python train.py --vocab_size=5620 --norm_place="pre" --norm_eps=1e-05 --rope_fraction=1.0 --tie_word_embeddings=true --parallel_block=true --init="normal" --init_std_o=0.0 --init_std_down=0.0 --lr_mult_o=2.0 --max_grad_norm=2.0 --warmup_steps=200 --max_steps=6165
Each number is 200 + 40 x the weight over its row's rms, rounded and kept within 0 to 999. Layers, rows and columns count from 0. The size before them is the row's rms in percent of the matrix's.

# up: layer 9 MLP up, 1024x256, rms 0.113, rows 905-957, columns 64-127
# down: layer 9 MLP down (transposed), 1024x256, rms 0.0286, rows 905-956, columns 64-127
up905,116,212,129,155,204,260,208,224,203,203,197,198,139,254,225,183,189,188,181,187,185,212,270,143,212,217,231,201,228,203,166,135,188,156,144,169,209,164,241,190,215,238,168,320,228,193,135,223,97,187,219,217,193,201,190,183,169,164,121,209,175,217,186,175,182
down905,143,225,216,120,234,238,230,165,207,233,141,227,123,229,228,236,204,251,199,209,160,176,190,144,150,220,194,165,212,238,204,152,156,158,139,292,200,138,244,260,245,184,235,285,200,160,201,202,181,208,165,211,219,220,158,199,160,269,64,172,225,237,137,222,186
up906,101,178,299,182,173,195,196,248,197,144,94,179,172,214,235,247,196,208,257,217,142,156,168,137,161,199,167,176,169,158,254,189,214,188,175,218,169,141,258,216,214,256,220,245,186,188,180,256,285,196,305,161,165,196,138,237,227,207,166,281,221,215,214,241,179
down906,101,143,188,144,157,181,181,217,196,192,250,240,201,217,188,139,158,169,228,187,182,216,205,280,122,270,237,217,249,134,174,227,229,185,131,68,169,250,169,292,201,175,241,173,170,201,186,235,246,213,129,240,239,183,220,195,181,159,293,183,179,238,208,84,195
up907,099,135,258,209,194,199,253,288,179,207,204,227,163,200,152,164,159,148,143,226,141,150,191,139,131,260,246,219,185,213,181,259,208,204,203,261,232,185,246,242,91,178,136,221,197,161,164,213,215,219,237,197,152,92,192,218,177,216,206,187,220,135,190,236,139
down907,098,188,207,173,150,162,243,181,299,191,145,163,217,136,275,252,208,150,176,149,122,205,260,148,219,213,160,283,180,151,124,177,267,187,162,201,169,249,236,216,206,234,169,219,166,231,208,191,232,145,216,259,183,252,170,136,177,254,225,189,197,223,282,213,189
up908,096,228,174,217,186,212,227,165,158,190,274,146,231,231,187,229,240,193,203,235,203,214,238,218,180,205,186,221,133,165,192,260,206,250,122,282,204,176,260,204,187,206,187,201,135,202,207,161,165,259,188,236,212,180,190,187,162,170,191,202,125,265,198,139,224
down908,089,190,161,232,177,221,163,222,213,209,252,250,293,195,221,236,178,176,154,231,162,150,113,234,230,209,220,183,188,272,186,178,203,149,202,158,154,178,213,262,166,206,236,256,222,157,216,207,210,211,252,167,205,166,293,177,266,240,179,116,216,219,232,262,159
up909,106,215,220,226,247,145,180,162,271,248,197,224,177,233,167,210,241,230,192,229,174,215,161,278,182,252,134,154,206,108,261,180,262,188,163,161,119,176,200,235,160,139,195,221,195,167,225,205,267,282,271,158,242,143,212,248,241,228,265,174,225,155,143,205,208
down909,107,246,254,150,184,199,289,266,106,119,179,192,107,182,211,206,158,143,234,189,177,204,212,158,200,174,204,336,156,325,142,201,148,167,195,224,231,195,212,176,263,236,210,199,195,266,171,230,161,122,179,194,130,243,178,201,176,205,166,202,185,169,234,181,225
up910,108,207,130,219,176,197,259,207,233,181,199,186,209,214,209,225,230,210,198,288,266,203,188,185,196,202,214,208,135,171,228,188,206,249,153,207,234,196,136,184,116,185,167,197,270,164,222,234,188,184,280,152,184,191,203,143,267,166,190,210,149,252,192,260,234
down910,107,246,232,202,231,246,195,210,230,201,234,123,34,264,220,184,244,257,241,211,234,158,224,188,195,233,237,226,178,217,166,160,190,265,160,201,228,154,231,259,191,278,226,181,181,197,212,219,205,183,158,125,151,256,176,189,182,189,233,232,233,262,229,149,229
up911,101,236,228,211,216,176,132,185,207,229,141,194,194,240,235,223,191,220,287,213,173,178,178,179,205,187,183,226,223,275,152,260,243,240,145,229,166,153,200,202,211,192,184,258,104,150,145,257,235,197,136,204,224,214,218,225,206,236,264,101,179,210,219,247,199
down911,101,174,134,171,154,228,267,186,195,146,211,185,214,173,175,154,175,195,143,210,209,218,223,195,147,162,252,127,184,135,242,145,179,160,275,175,215,270,224,203,163,204,218,156,270,200,171,115,213,149,261,202,128,220,199,147,219,182,245,264,189,171,208,206,191
up912,101,166,234,160,153,160,252,277,185,251,185,225,273,248,162,137,271,149,201,166,180,186,238,199,182,203,215,200,191,152,183,193,237,183,207,226,201,162,181,142,276,242,188,237,188,163,172,261,205,159,263,141,131,174,243,260,224,240,236,202,172,205,188,205,141
down912,102,156,243,282,225,234,188,160,258,144,266,190,195,200,261,239,139,230,225,250,222,212,182,195,220,181,247,188,228,200,262,175,220,240,193,212,210,221,191,202,115,230,151,215,183,244,254,150,209,160,141,198,244,211,136,185,197,150,135,250,213,243,236,222,265
up913,101,176,237,217,205,146,261,150,207,158,234,178,202,202,148,177,141,189,229,190,208,149,127,185,235,136,205,268,209,84,195,187,202,105,131,168,190,204,231,179,202,223,249,172,232,193,198,204,154,250,235,143,250,216,155,137,222,206,233,220,164,108,174,227,225
down913,102,215,229,187,192,238,150,232,182,249,149,154,216,232,263,238,236,191,198,171,228,249,226,246,192,256,176,207,173,199,169,217,180,255,197,184,178,220,173,218,221,249,140,247,201,199,229,182,162,134,243,262,179,242,212,245,228,221,142,215,203,262,258,139,189
up914,101,208,166,254,193,206,158,209,173,181,168,157,172,203,188,147,165,201,258,194,172,237,247,164,268,253,163,119,173,228,237,227,166,199,213,103,207,224,161,176,202,169,226,119,153,247,223,195,232,257,201,162,238,128,191,146,139,237,220,267,247,167,255,255,242
down914,096,179,193,203,203,194,179,177,258,228,148,197,200,191,220,185,249,212,215,242,164,173,113,246,154,142,234,193,282,168,155,216,203,230,177,235,238,246,259,179,152,211,135,220,227,157,207,192,164,200,239,222,198,306,208,223,260,215,173,212,176,209,215,155,164
up915,100,193,197,252,184,187,192,108,152,197,283,197,261,182,268,234,201,237,195,199,220,167,231,138,207,171,193,166,215,226,229,207,186,235,226,229,162,204,167,217,227,148,213,185,168,197,242,226,194,302,200,210,228,130,232,260,234,190,217,198,214,135,166,245,117
down915,100,195,232,188,214,263,242,215,219,265,133,185,172,206,261,115,236,287,186,277,198,192,127,193,203,174,199,344,203,172,229,226,232,143,184,214,155,204,202,148,219,123,226,210,225,229,216,228,151,187,233,183,153,204,181,126,194,153,230,180,187,252,153,220,292
up916,100,221,203,189,172,178,205,231,137,147,114,157,267,256,128,280,234,195,195,222,235,140,186,175,234,205,166,192,192,210,181,212,222,186,114,156,247,209,172,159,278,198,240,214,156,247,205,199,227,200,199,266,188,149,236,191,219,173,225,179,154,228,277,189,227
down916,102,191,188,223,187,153,127,236,270,214,248,228,218,186,213,172,244,239,117,130,215,245,195,157,219,160,221,132,173,339,190,218,231,208,262,207,237,273,191,273,205,132,252,216,294,240,207,226,269,225,173,186,279,158,116,141,154,222,213,248,202,188,186,276,147
up917,105,159,190,201,202,231,196,157,176,193,149,163,204,166,262,194,146,84,182,170,172,147,209,132,192,153,163,164,132,227,154,249,145,251,167,221,226,187,281,231,165,262,116,176,238,180,182,177,262,193,160,139,148,176,196,227,136,235,203,214,105,232,170,184,187
down917,109,308,238,151,226,201,162,217,180,194,179,220,194,219,152,175,217,195,227,170,265,218,186,203,214,227,197,220,198,177,270,179,265,186,143,160,139,186,196,206,225,200,218,254,211,209,204,233,182,158,203,217,180,145,191,190,220,141,173,153,233,192,193,224,200
up918,097,250,235,224,143,145,189,221,249,231,221,278,150,155,152,208,239,191,211,204,195,146,310,236,218,235,220,213,191,251,204,197,176,213,259,189,255,195,226,227,214,155,218,168,157,217,240,211,254,199,238,238,190,231,199,179,175,221,236,153,202,179,234,177,189
down918,093,191,200,219,259,192,175,149,190,239,207,193,155,231,189,155,143,204,134,219,175,244,170,222,208,235,229,250,253,171,163,223,181,230,154,220,202,185,155,118,190,220,206,150,163,193,233,126,145,201,273,153,223,247,147,173,200,190,221,220,203,239,171,166,197
up919,098,143,231,256,223,191,189,256,161,188,206,205,189,221,232,183,126,164,257,234,216,171,211,159,191,157,230,182,204,245,161,172,224,211,190,238,218,229,291,219,195,189,134,223,141,189,184,217,269,214,169,262,148,191,160,290,183,223,177,180,252,253,237,206,238
down919,101,218,205,156,230,198,158,149,200,223,199,222,126,158,134,202,197,284,90,137,120,139,192,196,254,173,179,209,157,189,235,205,185,206,161,175,164,210,195,267,299,264,202,251,172,188,190,196,241,263,168,269,283,162,220,163,221,167,280,218,190,169,128,235,192
up920,099,281,240,188,187,159,244,205,193,243,106,207,210,162,121,176,249,160,265,193,174,243,285,202,188,197,187,229,175,261,220,219,238,182,214,242,214,217,224,224,156,218,173,131,170,201,138,164,176,167,218,238,137,219,212,179,209,180,236,253,274,154,165,126,214
down920,096,212,139,194,193,164,209,151,170,183,217,107,144,218,183,188,197,217,175,175,162,161,118,272,190,149,199,180,281,163,188,228,182,269,210,165,178,232,165,198,244,185,202,248,177,259,182,152,205,242,200,190,204,148,188,232,215,179,193,153,162,214,156,235,194
up921,096,171,218,252,216,203,237,159,260,201,173,202,207,172,149,190,231,215,198,201,199,197,197,175,171,253,260,170,236,204,206,103,166,191,225,265,283,251,160,244,275,206,180,142,211,125,177,205,138,207,203,179,124,233,174,227,168,187,226,171,170,233,154,210,198
down921,096,196,220,176,232,162,232,196,249,210,192,184,174,172,203,254,190,197,240,209,181,195,261,168,157,211,135,191,198,240,208,135,225,247,173,239,169,169,217,163,285,137,262,237,165,218,261,215,175,182,189,268,184,173,198,186,188,243,178,173,180,193,235,166,153
up922,100,187,176,272,203,208,210,271,196,244,201,190,205,133,197,272,159,184,165,102,278,133,213,233,230,150,192,230,218,232,174,209,205,213,210,239,225,226,190,168,112,264,151,273,149,124,141,162,200,177,257,132,179,232,199,159,178,213,201,255,214,193,140,181,205
down922,096,151,237,214,201,160,229,188,200,137,208,205,179,255,190,171,246,122,231,281,198,254,164,151,221,305,206,175,170,183,194,222,143,208,183,211,172,143,228,204,199,145,214,148,192,273,279,161,222,174,191,229,171,255,224,157,210,184,173,127,187,145,201,247,225
up923,099,192,179,237,165,208,145,163,242,176,186,265,187,194,167,213,226,184,285,256,183,167,248,179,251,228,155,209,234,275,205,169,155,168,222,206,218,190,202,228,189,195,152,159,173,193,217,236,209,188,222,157,227,157,161,233,220,170,218,208,159,142,177,177,209
down923,101,186,179,170,196,201,163,214,154,248,217,124,193,161,270,244,211,175,189,182,232,223,184,189,261,182,172,237,271,151,206,223,212,202,187,248,182,181,299,246,131,210,168,178,303,189,241,214,244,252,181,208,214,201,217,197,158,224,206,188,189,240,249,148,132
up924,095,238,152,218,175,203,212,253,221,204,137,186,219,161,162,248,174,221,244,165,218,256,237,189,235,217,192,203,148,257,208,152,167,210,163,191,215,202,220,215,198,212,142,206,161,164,203,143,207,178,194,186,305,179,190,276,253,164,212,210,193,238,140,270,232
down924,093,178,244,198,149,103,180,252,212,205,168,166,225,292,247,168,255,140,242,198,200,207,209,217,164,233,273,121,174,193,146,161,163,194,151,238,179,187,161,142,191,198,179,188,231,105,211,247,206,129,197,218,201,286,190,160,162,191,184,209,234,214,201,189,160
up925,095,218,186,252,144,139,216,149,216,225,274,184,144,179,249,161,161,163,141,237,226,165,178,189,250,214,127,261,194,233,159,241,236,173,187,203,218,297,207,267,166,191,168,206,183,154,205,194,203,169,154,237,237,192,149,191,187,147,133,198,212,202,262,260,218
down925,098,186,140,96,189,231,164,247,167,156,140,211,250,188,265,192,239,212,243,170,207,257,182,242,170,165,249,209,119,217,175,232,180,199,144,226,167,165,148,147,166,181,191,191,217,189,196,181,227,198,195,147,227,198,171,127,161,190,204,185,186,224,189,164,228
up926,102,221,193,164,128,213,224,180,234,196,233,280,218,144,201,118,245,253,195,178,240,154,264,201,277,241,225,116,165,271,208,222,161,150,156,211,255,163,204,207,256,158,182,177,183,279,250,225,153,188,228,198,222,231,267,283,197,214,260,240,229,215,225,184,231
down926,100,186,183,258,226,200,187,221,224,211,102,215,198,260,128,278,197,216,224,222,160,232,213,181,144,220,202,175,217,197,189,179,240,245,212,152,257,198,174,244,213,204,177,229,192,186,124,220,209,234,181,175,244,207,185,255,186,228,168,158,152,202,162,186,234
up927,100,193,221,206,123,195,148,224,214,219,246,85,239,253,171,198,164,152,199,171,257,145,212,179,144,214,230,174,150,158,254,167,123,198,173,134,199,206,194,244,269,222,212,193,222,139,193,185,240,252,244,157,190,167,231,263,176,249,216,315,252,191,206,135,155
down927,105,255,204,167,221,225,169,233,164,224,171,256,241,173,170,239,209,210,173,198,137,226,214,241,241,233,233,155,217,254,212,240,192,240,142,206,174,196,254,167,177,165,107,215,146,234,235,243,225,220,234,214,217,171,196,228,200,122,246,166,162,299,144,199,173
up928,093,208,154,192,189,244,159,169,274,203,269,232,218,230,241,230,193,227,127,273,187,204,155,233,139,254,249,175,240,183,224,145,219,248,222,214,168,224,222,160,134,224,212,241,300,162,241,175,222,284,275,158,173,219,205,238,155,217,270,138,213,152,300,261,201
down928,095,111,220,184,222,210,203,211,203,223,267,221,205,104,241,217,229,195,226,154,224,144,258,187,168,215,203,185,188,200,165,271,281,237,222,233,189,191,125,190,162,181,232,160,156,248,207,191,193,174,170,131,255,178,252,150,156,211,121,204,224,275,211,146,197
up929,104,220,178,205,168,204,205,206,189,220,152,156,265,162,211,248,183,148,184,214,213,249,226,200,203,272,240,183,225,208,227,166,169,228,209,217,217,233,202,169,207,162,151,155,166,179,250,202,173,194,218,314,218,251,168,179,128,129,182,203,230,154,165,271,159
down929,094,208,221,198,229,142,187,127,243,253,230,175,209,178,189,147,165,278,215,201,141,214,238,224,164,218,162,230,204,148,205,205,231,253,283,210,199,178,235,226,211,250,216,233,239,192,125,213,172,208,152,181,171,174,189,140,234,252,201,236,174,272,263,218,183
up930,102,247,216,213,210,192,241,207,228,213,214,196,173,182,225,173,197,162,215,151,237,240,247,267,185,184,197,251,141,161,223,186,156,167,236,168,245,204,182,180,176,133,161,232,248,190,260,272,196,189,190,175,195,179,170,262,147,172,177,157,204,140,255,160,198
down930,098,198,194,226,233,167,199,169,200,217,224,228,212,222,191,236,155,190,169,230,164,138,170,189,262,187,173,206,162,252,232,240,258,165,121,210,155,220,256,179,211,212,244,180,209,223,213,173,218,114,140,243,136,182,157,189,265,179,144,246,175,153,238,248,121
up931,093,215,270,223,220,152,232,157,146,202,189,175,187,171,194,238,214,139,180,199,201,201,217,204,199,255,205,252,265,235,238,153,195,212,218,210,223,206,189,192,186,117,188,231,148,115,194,226,221,173,209,261,173,181,263,204,209,215,196,222,139,254,248,250,222
down931,093,137,203,206,212,245,183,176,220,185,211,201,149,239,188,202,221,235,195,247,282,255,212,166,198,215,186,217,182,160,178,210,228,173,214,154,190,129,177,171,201,168,215,248,232,238,226,270,170,233,251,171,226,205,157,216,227,217,254,178,203,171,173,246,169
up932,099,181,194,207,241,187,136,246,243,173,135,255,251,192,156,196,187,138,148,215,116,213,195,160,213,238,180,187,218,223,124,179,232,188,184,159,257,131,169,183,216,166,210,146,164,157,214,170,229,93,248,208,244,201,201,249,226,169,277,179,149,200,246,270,255
down932,095,218,144,183,203,206,200,166,166,196,139,215,194,200,208,228,200,254,183,172,138,183,199,226,216,151,284,219,214,232,199,231,196,173,268,223,182,199,184,148,237,230,210,188,233,217,169,127,140,186,195,246,287,121,160,186,263,125,261,227,216,125,218,136,170
up933,099,285,188,205,257,216,213,198,183,206,212,193,248,240,217,263,102,258,167,205,228,214,201,183,188,159,159,183,213,222,172,162,109,226,174,196,204,203,238,203,145,112,141,211,213,119,122,297,181,124,231,183,120,117,236,145,216,228,168,174,261,211,170,230,210
down933,104,206,199,279,103,211,207,206,250,212,146,178,240,182,178,203,222,143,210,258,143,127,204,244,156,235,183,222,178,216,139,189,186,209,189,170,208,217,188,231,278,266,196,201,146,249,133,277,220,164,147,181,237,251,220,133,161,155,225,151,105,180,161,175,231
up934,097,178,265,255,227,225,163,189,206,187,160,257,223,239,159,122,274,241,210,173,190,168,185,151,186,198,204,218,181,181,209,192,191,182,258,188,257,187,189,179,220,196,200,203,190,159,215,249,195,233,225,198,130,200,207,237,248,265,89,158,234,325,220,198,230
down934,098,193,223,111,200,131,230,253,188,239,212,175,179,213,138,227,204,168,193,162,248,198,234,246,210,180,238,233,215,192,164,203,274,232,189,192,126,193,201,171,175,177,254,206,239,212,178,228,209,212,217,172,173,218,243,234,158,228,180,146,255,133,155,186,235
up935,100,207,281,171,247,199,211,150,241,189,156,160,271,250,255,173,161,247,148,278,188,233,242,181,219,162,176,292,164,112,195,252,222,220,231,184,179,241,227,239,202,266,240,128,239,196,221,167,158,144,241,230,221,237,191,203,287,190,164,237,205,186,280,253,225
down935,096,202,193,286,208,179,201,205,213,181,183,111,227,212,137,182,117,229,191,111,165,253,209,219,154,175,176,218,209,201,273,249,138,199,174,205,144,212,181,230,202,205,121,239,193,222,209,234,177,189,189,211,265,212,147,188,119,152,184,144,274,214,174,170,143
up936,107,208,257,125,234,217,201,210,162,151,237,192,135,202,268,235,152,179,278,196,196,181,204,165,202,233,229,224,260,245,159,205,228,132,240,207,173,195,175,185,185,175,174,213,199,229,196,203,161,278,226,150,238,185,279,196,159,212,234,163,231,180,216,244,241
down936,098,163,209,207,207,230,202,207,184,198,162,201,200,252,211,202,189,159,152,212,261,125,225,289,248,195,218,127,178,184,256,222,167,263,228,184,246,241,197,176,153,246,156,115,119,170,155,193,182,168,183,162,186,225,173,220,219,116,183,207,224,201,236,208,190
up937,103,212,264,202,221,191,191,265,287,149,26,206,198,258,205,171,204,191,200,199,208,163,225,223,181,265,143,221,216,285,150,223,179,164,257,121,208,226,233,193,199,208,257,177,171,141,312,214,140,76,207,210,226,226,173,237,148,194,234,194,212,216,193,265,192
down937,099,185,124,282,229,165,243,175,143,264,300,241,200,210,243,251,189,236,180,175,158,210,188,242,180,209,328,153,243,141,209,167,218,122,165,192,182,239,182,197,239,152,170,217,234,259,137,172,232,255,251,189,163,174,221,204,228,176,203,175,146,160,164,186,192
up938,103,224,150,235,275,176,215,168,202,108,251,169,219,276,220,196,163,268,149,207,290,164,185,194,204,132,249,229,216,260,171,240,264,215,185,197,166,192,209,198,136,265,174,237,251,188,185,239,244,233,244,225,146,217,312,166,174,202,217,257,193,182,235,200,193
down938,112,98,260,165,178,197,163,188,227,291,213,200,137,190,158,185,199,135,228,274,150,244,136,188,216,203,219,187,167,199,186,205,192,179,193,158,223,165,262,129,208,181,190,211,115,180,187,179,205,188,170,265,180,188,182,237,226,240,175,192,317,144,214,156,198
up939,103,188,237,212,266,248,209,159,185,135,206,146,212,204,244,285,192,143,157,177,162,268,173,197,148,174,201,208,264,222,177,252,176,216,245,264,206,298,208,173,217,159,248,238,120,147,249,194,177,125,233,200,239,159,232,223,212,168,157,259,237,261,202,211,240
down939,100,182,171,219,206,188,176,205,224,271,168,249,250,226,279,202,220,253,228,167,258,197,175,242,219,142,230,205,169,209,185,183,177,249,171,140,174,169,221,209,239,164,239,247,221,245,147,240,136,241,212,208,188,177,190,148,250,115,194,165,161,173,148,249,195
up940,099,211,123,178,190,27,160,248,193,172,170,226,175,216,184,201,209,240,235,197,225,227,215,183,169,224,261,160,184,190,183,196,123,168,198,161,218,158,219,255,232,268,251,183,219,174,204,172,184,198,214,160,186,257,230,219,200,148,224,177,158,238,199,175,204
down940,100,160,256,239,164,251,149,208,239,200,136,196,242,208,239,143,228,139,162,210,176,267,220,187,246,178,223,194,244,235,236,178,265,289,189,166,159,173,226,177,221,112,216,206,170,149,141,208,238,230,136,210,162,182,165,262,198,163,201,239,261,206,176,183,265
up941,100,226,219,188,260,267,198,167,247,189,168,154,217,170,224,217,197,253,152,241,184,164,201,215,225,239,193,174,224,214,172,171,198,220,179,193,223,138,224,216,155,211,156,196,146,228,244,230,222,213,230,175,212,237,145,203,146,204,200,201,197,188,204,180,192
down941,100,152,250,236,183,177,159,136,171,169,232,218,192,226,154,172,215,163,147,235,202,214,169,245,143,189,185,254,240,141,216,171,219,155,196,277,222,210,232,224,205,208,291,202,182,217,120,191,220,195,232,189,149,226,222,158,184,172,213,128,252,182,206,183,221
up942,100,197,175,247,215,199,276,231,176,184,146,262,155,118,213,161,232,219,181,203,260,215,230,232,249,168,245,159,229,158,171,174,170,181,234,172,243,139,207,202,242,204,201,154,207,143,203,196,223,127,180,187,142,111,184,179,143,86,190,241,154,222,249,184,289
down942,098,187,192,237,184,203,177,208,183,193,206,192,167,222,145,186,223,192,149,202,238,191,170,134,173,211,196,215,136,227,240,291,258,185,237,231,136,187,229,260,133,209,190,199,160,222,226,217,159,204,200,196,256,294,202,143,242,232,119,211,265,133,188,223,159
up943,101,206,241,156,222,159,209,229,212,230,229,107,229,186,205,165,119,217,157,107,260,210,211,238,190,190,151,231,205,159,223,142,245,206,173,198,212,221,194,288,201,209,176,230,265,239,144,258,232,200,253,185,221,197,212,220,162,254,132,134,216,179,297,241,130
down943,111,185,198,250,158,198,191,139,214,203,234,260,183,202,218,190,252,164,202,234,123,141,184,198,182,227,246,149,189,242,179,243,260,191,251,279,217,192,174,224,197,208,158,125,156,189,200,188,179,212,214,276,146,188,171,179,234,197,140,272,154,245,168,172,242
up944,106,311,233,173,211,202,169,126,135,256,202,257,200,188,212,181,174,126,271,217,206,210,153,256,170,263,301,239,150,253,203,185,195,218,213,145,212,149,203,232,131,227,228,183,269,287,179,214,152,134,188,244,181,175,217,234,174,155,275,187,192,190,163,248,208
down944,101,163,160,115,186,209,208,226,195,177,191,244,250,257,185,112,276,194,238,189,227,157,176,178,252,240,196,166,239,137,197,135,218,113,222,243,199,200,208,169,255,210,240,228,230,167,189,179,228,206,263,253,238,195,178,178,196,228,163,257,199,217,215,146,179
up945,121,165,161,239,216,187,230,170,193,215,218,289,167,139,181,190,210,204,205,231,188,182,221,142,199,148,158,209,234,229,179,214,92,193,192,125,173,176,134,204,190,185,148,176,237,203,182,269,226,204,198,147,144,182,132,113,180,239,178,214,111,181,237,167,200
down945,111,125,229,256,221,220,222,241,154,194,219,193,177,210,166,234,147,165,189,199,245,170,172,211,181,124,191,227,158,212,159,213,205,220,223,177,130,226,181,263,213,133,270,162,174,137,187,209,166,134,241,182,165,217,172,130,210,245,193,173,105,174,246,156,249
up946,102,205,249,147,202,258,295,182,263,216,245,195,245,247,219,203,237,167,147,173,193,210,198,168,240,195,208,178,175,242,229,202,238,169,158,213,157,230,261,119,245,260,118,225,200,165,268,191,248,176,170,201,160,246,177,182,180,280,223,261,246,221,242,181,256
down946,099,210,193,174,214,133,117,184,145,169,156,150,132,188,257,204,247,260,245,255,204,168,219,165,236,237,191,268,253,166,179,226,124,268,207,91,158,206,196,214,149,245,247,151,189,252,205,194,196,189,175,206,242,98,191,225,164,141,169,175,149,186,225,226,196
up947,098,217,208,281,240,277,235,159,179,169,217,192,196,252,235,166,205,249,122,200,223,193,201,281,126,221,176,194,191,247,188,158,185,178,227,245,192,223,204,210,262,180,193,199,190,263,160,209,199,184,162,150,246,171,174,234,159,168,288,197,230,201,241,181,211
down947,092,228,195,197,152,116,164,191,189,201,156,190,189,155,266,239,206,250,221,152,171,209,234,236,209,131,182,139,178,209,198,232,281,198,197,137,220,130,199,168,200,270,88,263,177,228,123,231,234,278,204,272,178,193,220,193,212,162,225,217,236,221,158,297,188
up948,097,228,162,220,198,241,147,226,239,199,152,217,209,134,207,210,196,134,196,228,171,210,229,240,216,194,269,189,135,209,163,199,131,190,249,223,232,190,148,250,198,210,199,246,211,144,154,215,244,142,215,312,176,178,142,144,198,231,267,148,225,210,169,200,249
down948,100,163,261,230,189,167,170,240,115,176,111,179,232,257,203,184,250,194,201,157,216,195,156,144,242,182,224,213,250,171,228,169,209,208,200,191,241,263,239,132,229,197,161,250,173,184,219,178,169,195,217,172,244,146,220,229,269,205,178,227,195,173,206,198,163
up949,098,216,178,190,208,245,187,229,233,223,167,200,235,218,176,175,224,213,255,214,186,238,254,234,227,172,168,198,229,205,158,216,163,230,189,214,186,243,244,247,198,224,203,232,241,182,178,163,107,268,287,206,164,185,162,122,167,212,104,137,228,227,247,212,198
down949,102,189,234,171,203,184,202,207,218,200,231,222,185,202,113,170,228,229,146,193,249,166,165,233,210,245,161,185,161,187,283,199,176,191,221,195,218,183,232,173,243,259,259,222,206,178,230,253,216,223,168,194,235,233,195,136,257,215,159,271,166,199,244,220,212
up950,100,193,221,174,271,144,200,245,292,172,206,101,189,155,193,178,210,259,234,210,235,182,222,139,198,174,174,134,151,225,208,248,188,181,210,178,251,224,199,121,191,275,203,224,293,212,223,137,191,175,213,198,256,213,189,239,159,204,201,162,286,197,223,218,144
down950,103,203,244,109,133,147,186,166,160,237,227,251,219,266,238,199,225,156,216,184,193,258,186,184,126,154,281,241,185,175,252,178,283,211,228,186,241,174,222,257,252,214,223,210,176,164,197,170,219,167,190,111,155,251,206,199,180,176,221,236,215,256,198,167,275
up951,102,148,241,170,195,195,120,191,216,211,192,183,167,156,248,194,198,208,255,200,167,198,162,115,125,241,225,228,306,186,216,150,188,295,208,205,248,164,172,130,208,215,212,128,145,176,246,181,123,212,210,205,203,209,199,210,129,162,250,208,249,204,263,222,255
down951,102,209,147,160,227,286,202,181,188,174,179,133,157,239,206,183,240,184,143,218,286,250,218,183,198,69,240,232,99,206,255,221,160,168,192,147,162,181,167,233,228,227,192,250,205,170,170,209,296,238,177,196,238,187,240,161,310,180,144,216,196,198,180,185,192
up952,092,280,146,195,195,196,167,196,229,182,183,217,237,220,193,140,193,223,190,198,165,262,207,208,157,207,241,155,246,237,226,173,180,210,220,184,253,140,140,192,189,157,207,187,196,197,221,175,149,243,176,226,113,106,141,304,187,194,198,179,197,216,166,140,178
down952,091,150,224,161,191,204,155,185,177,191,212,183,224,130,166,202,172,154,173,213,187,133,194,225,174,222,214,237,166,211,134,167,230,105,204,220,212,155,219,157,214,258,231,183,267,151,233,236,285,212,211,192,271,208,201,180,175,163,220,156,213,206,219,213,235
up953,096,213,195,247,81,131,250,211,220,221,193,169,195,191,200,229,173,217,217,173,201,198,184,185,208,247,255,185,229,186,199,239,250,178,181,187,185,254,253,136,197,216,186,182,175,235,205,189,180,163,229,211,136,189,188,183,168,173,249,188,161,171,263,166,198
down953,098,309,123,172,247,194,186,150,99,218,131,180,190,136,192,181,226,189,141,180,225,232,173,169,198,150,189,262,235,203,174,223,249,232,166,239,211,165,192,205,272,277,175,151,219,170,151,177,210,292,181,181,221,184,204,224,262,277,155,225,262,222,116,223,199
up954,097,212,152,212,121,278,210,230,175,174,153,199,233,169,162,185,219,230,265,203,196,194,241,241,277,185,207,183,137,211,205,184,221,215,248,267,207,244,150,201,250,125,250,120,169,219,183,166,218,198,245,143,176,214,146,228,248,264,218,234,201,203,175,196,178
down954,099,184,244,221,250,118,220,159,208,123,205,158,262,249,126,185,146,246,164,202,206,179,227,166,143,229,140,206,153,182,155,182,236,203,173,268,163,159,189,214,206,234,149,208,252,289,202,196,218,225,189,147,130,193,187,144,186,229,179,216,154,171,221,211,155
up955,097,247,206,224,195,162,204,216,223,162,236,226,188,223,212,228,193,215,209,243,185,249,131,189,115,122,183,198,233,156,204,213,155,178,203,241,290,198,191,140,181,209,179,193,109,199,190,218,232,217,155,188,237,260,220,258,184,187,182,180,147,148,137,243,156
down955,100,221,192,184,204,235,253,244,218,201,144,156,218,144,154,227,219,165,240,136,210,111,160,180,240,231,238,167,166,245,204,219,230,169,176,173,127,189,201,160,267,175,231,213,210,174,190,244,159,169,210,184,206,213,140,176,253,194,225,248,186,288,202,263,210
up956,106,265,159,154,253,208,171,113,157,176,148,202,259,138,183,221,149,215,217,221,224,197,155,167,199,180,169,187,162,218,192,228,270,189,189,259,209,242,229,277,238,247,181,197,96,166,232,197,200,142,177,190,183,213,114,198,187,165,145,230,254,258,178,209,149
down956,112,176,209,202,149,258,136,214,174,208,249,219,228,189,188,227,174,212,185,194,218,251,168,184,232,216,182,140,216,144,172,165,213,258,254,180,250,183,200,158,221,184,253,179,252,219,174,240,268,240,233,176,156,225,221,138,154,137,238,132,307,176,172,212,178
up957,103,175,283,207,173,177,182,130,217,152,85,187,198,216,179,181,280,268,240,219,265,168,173,160,177,177,210,182,237,304,195,145,173,191,225,152,189,180,154,161,249,120,166,189,172,206,190,246,158,178,159,244,211,198,193,221,193,185,230,234,212,159,231,149,183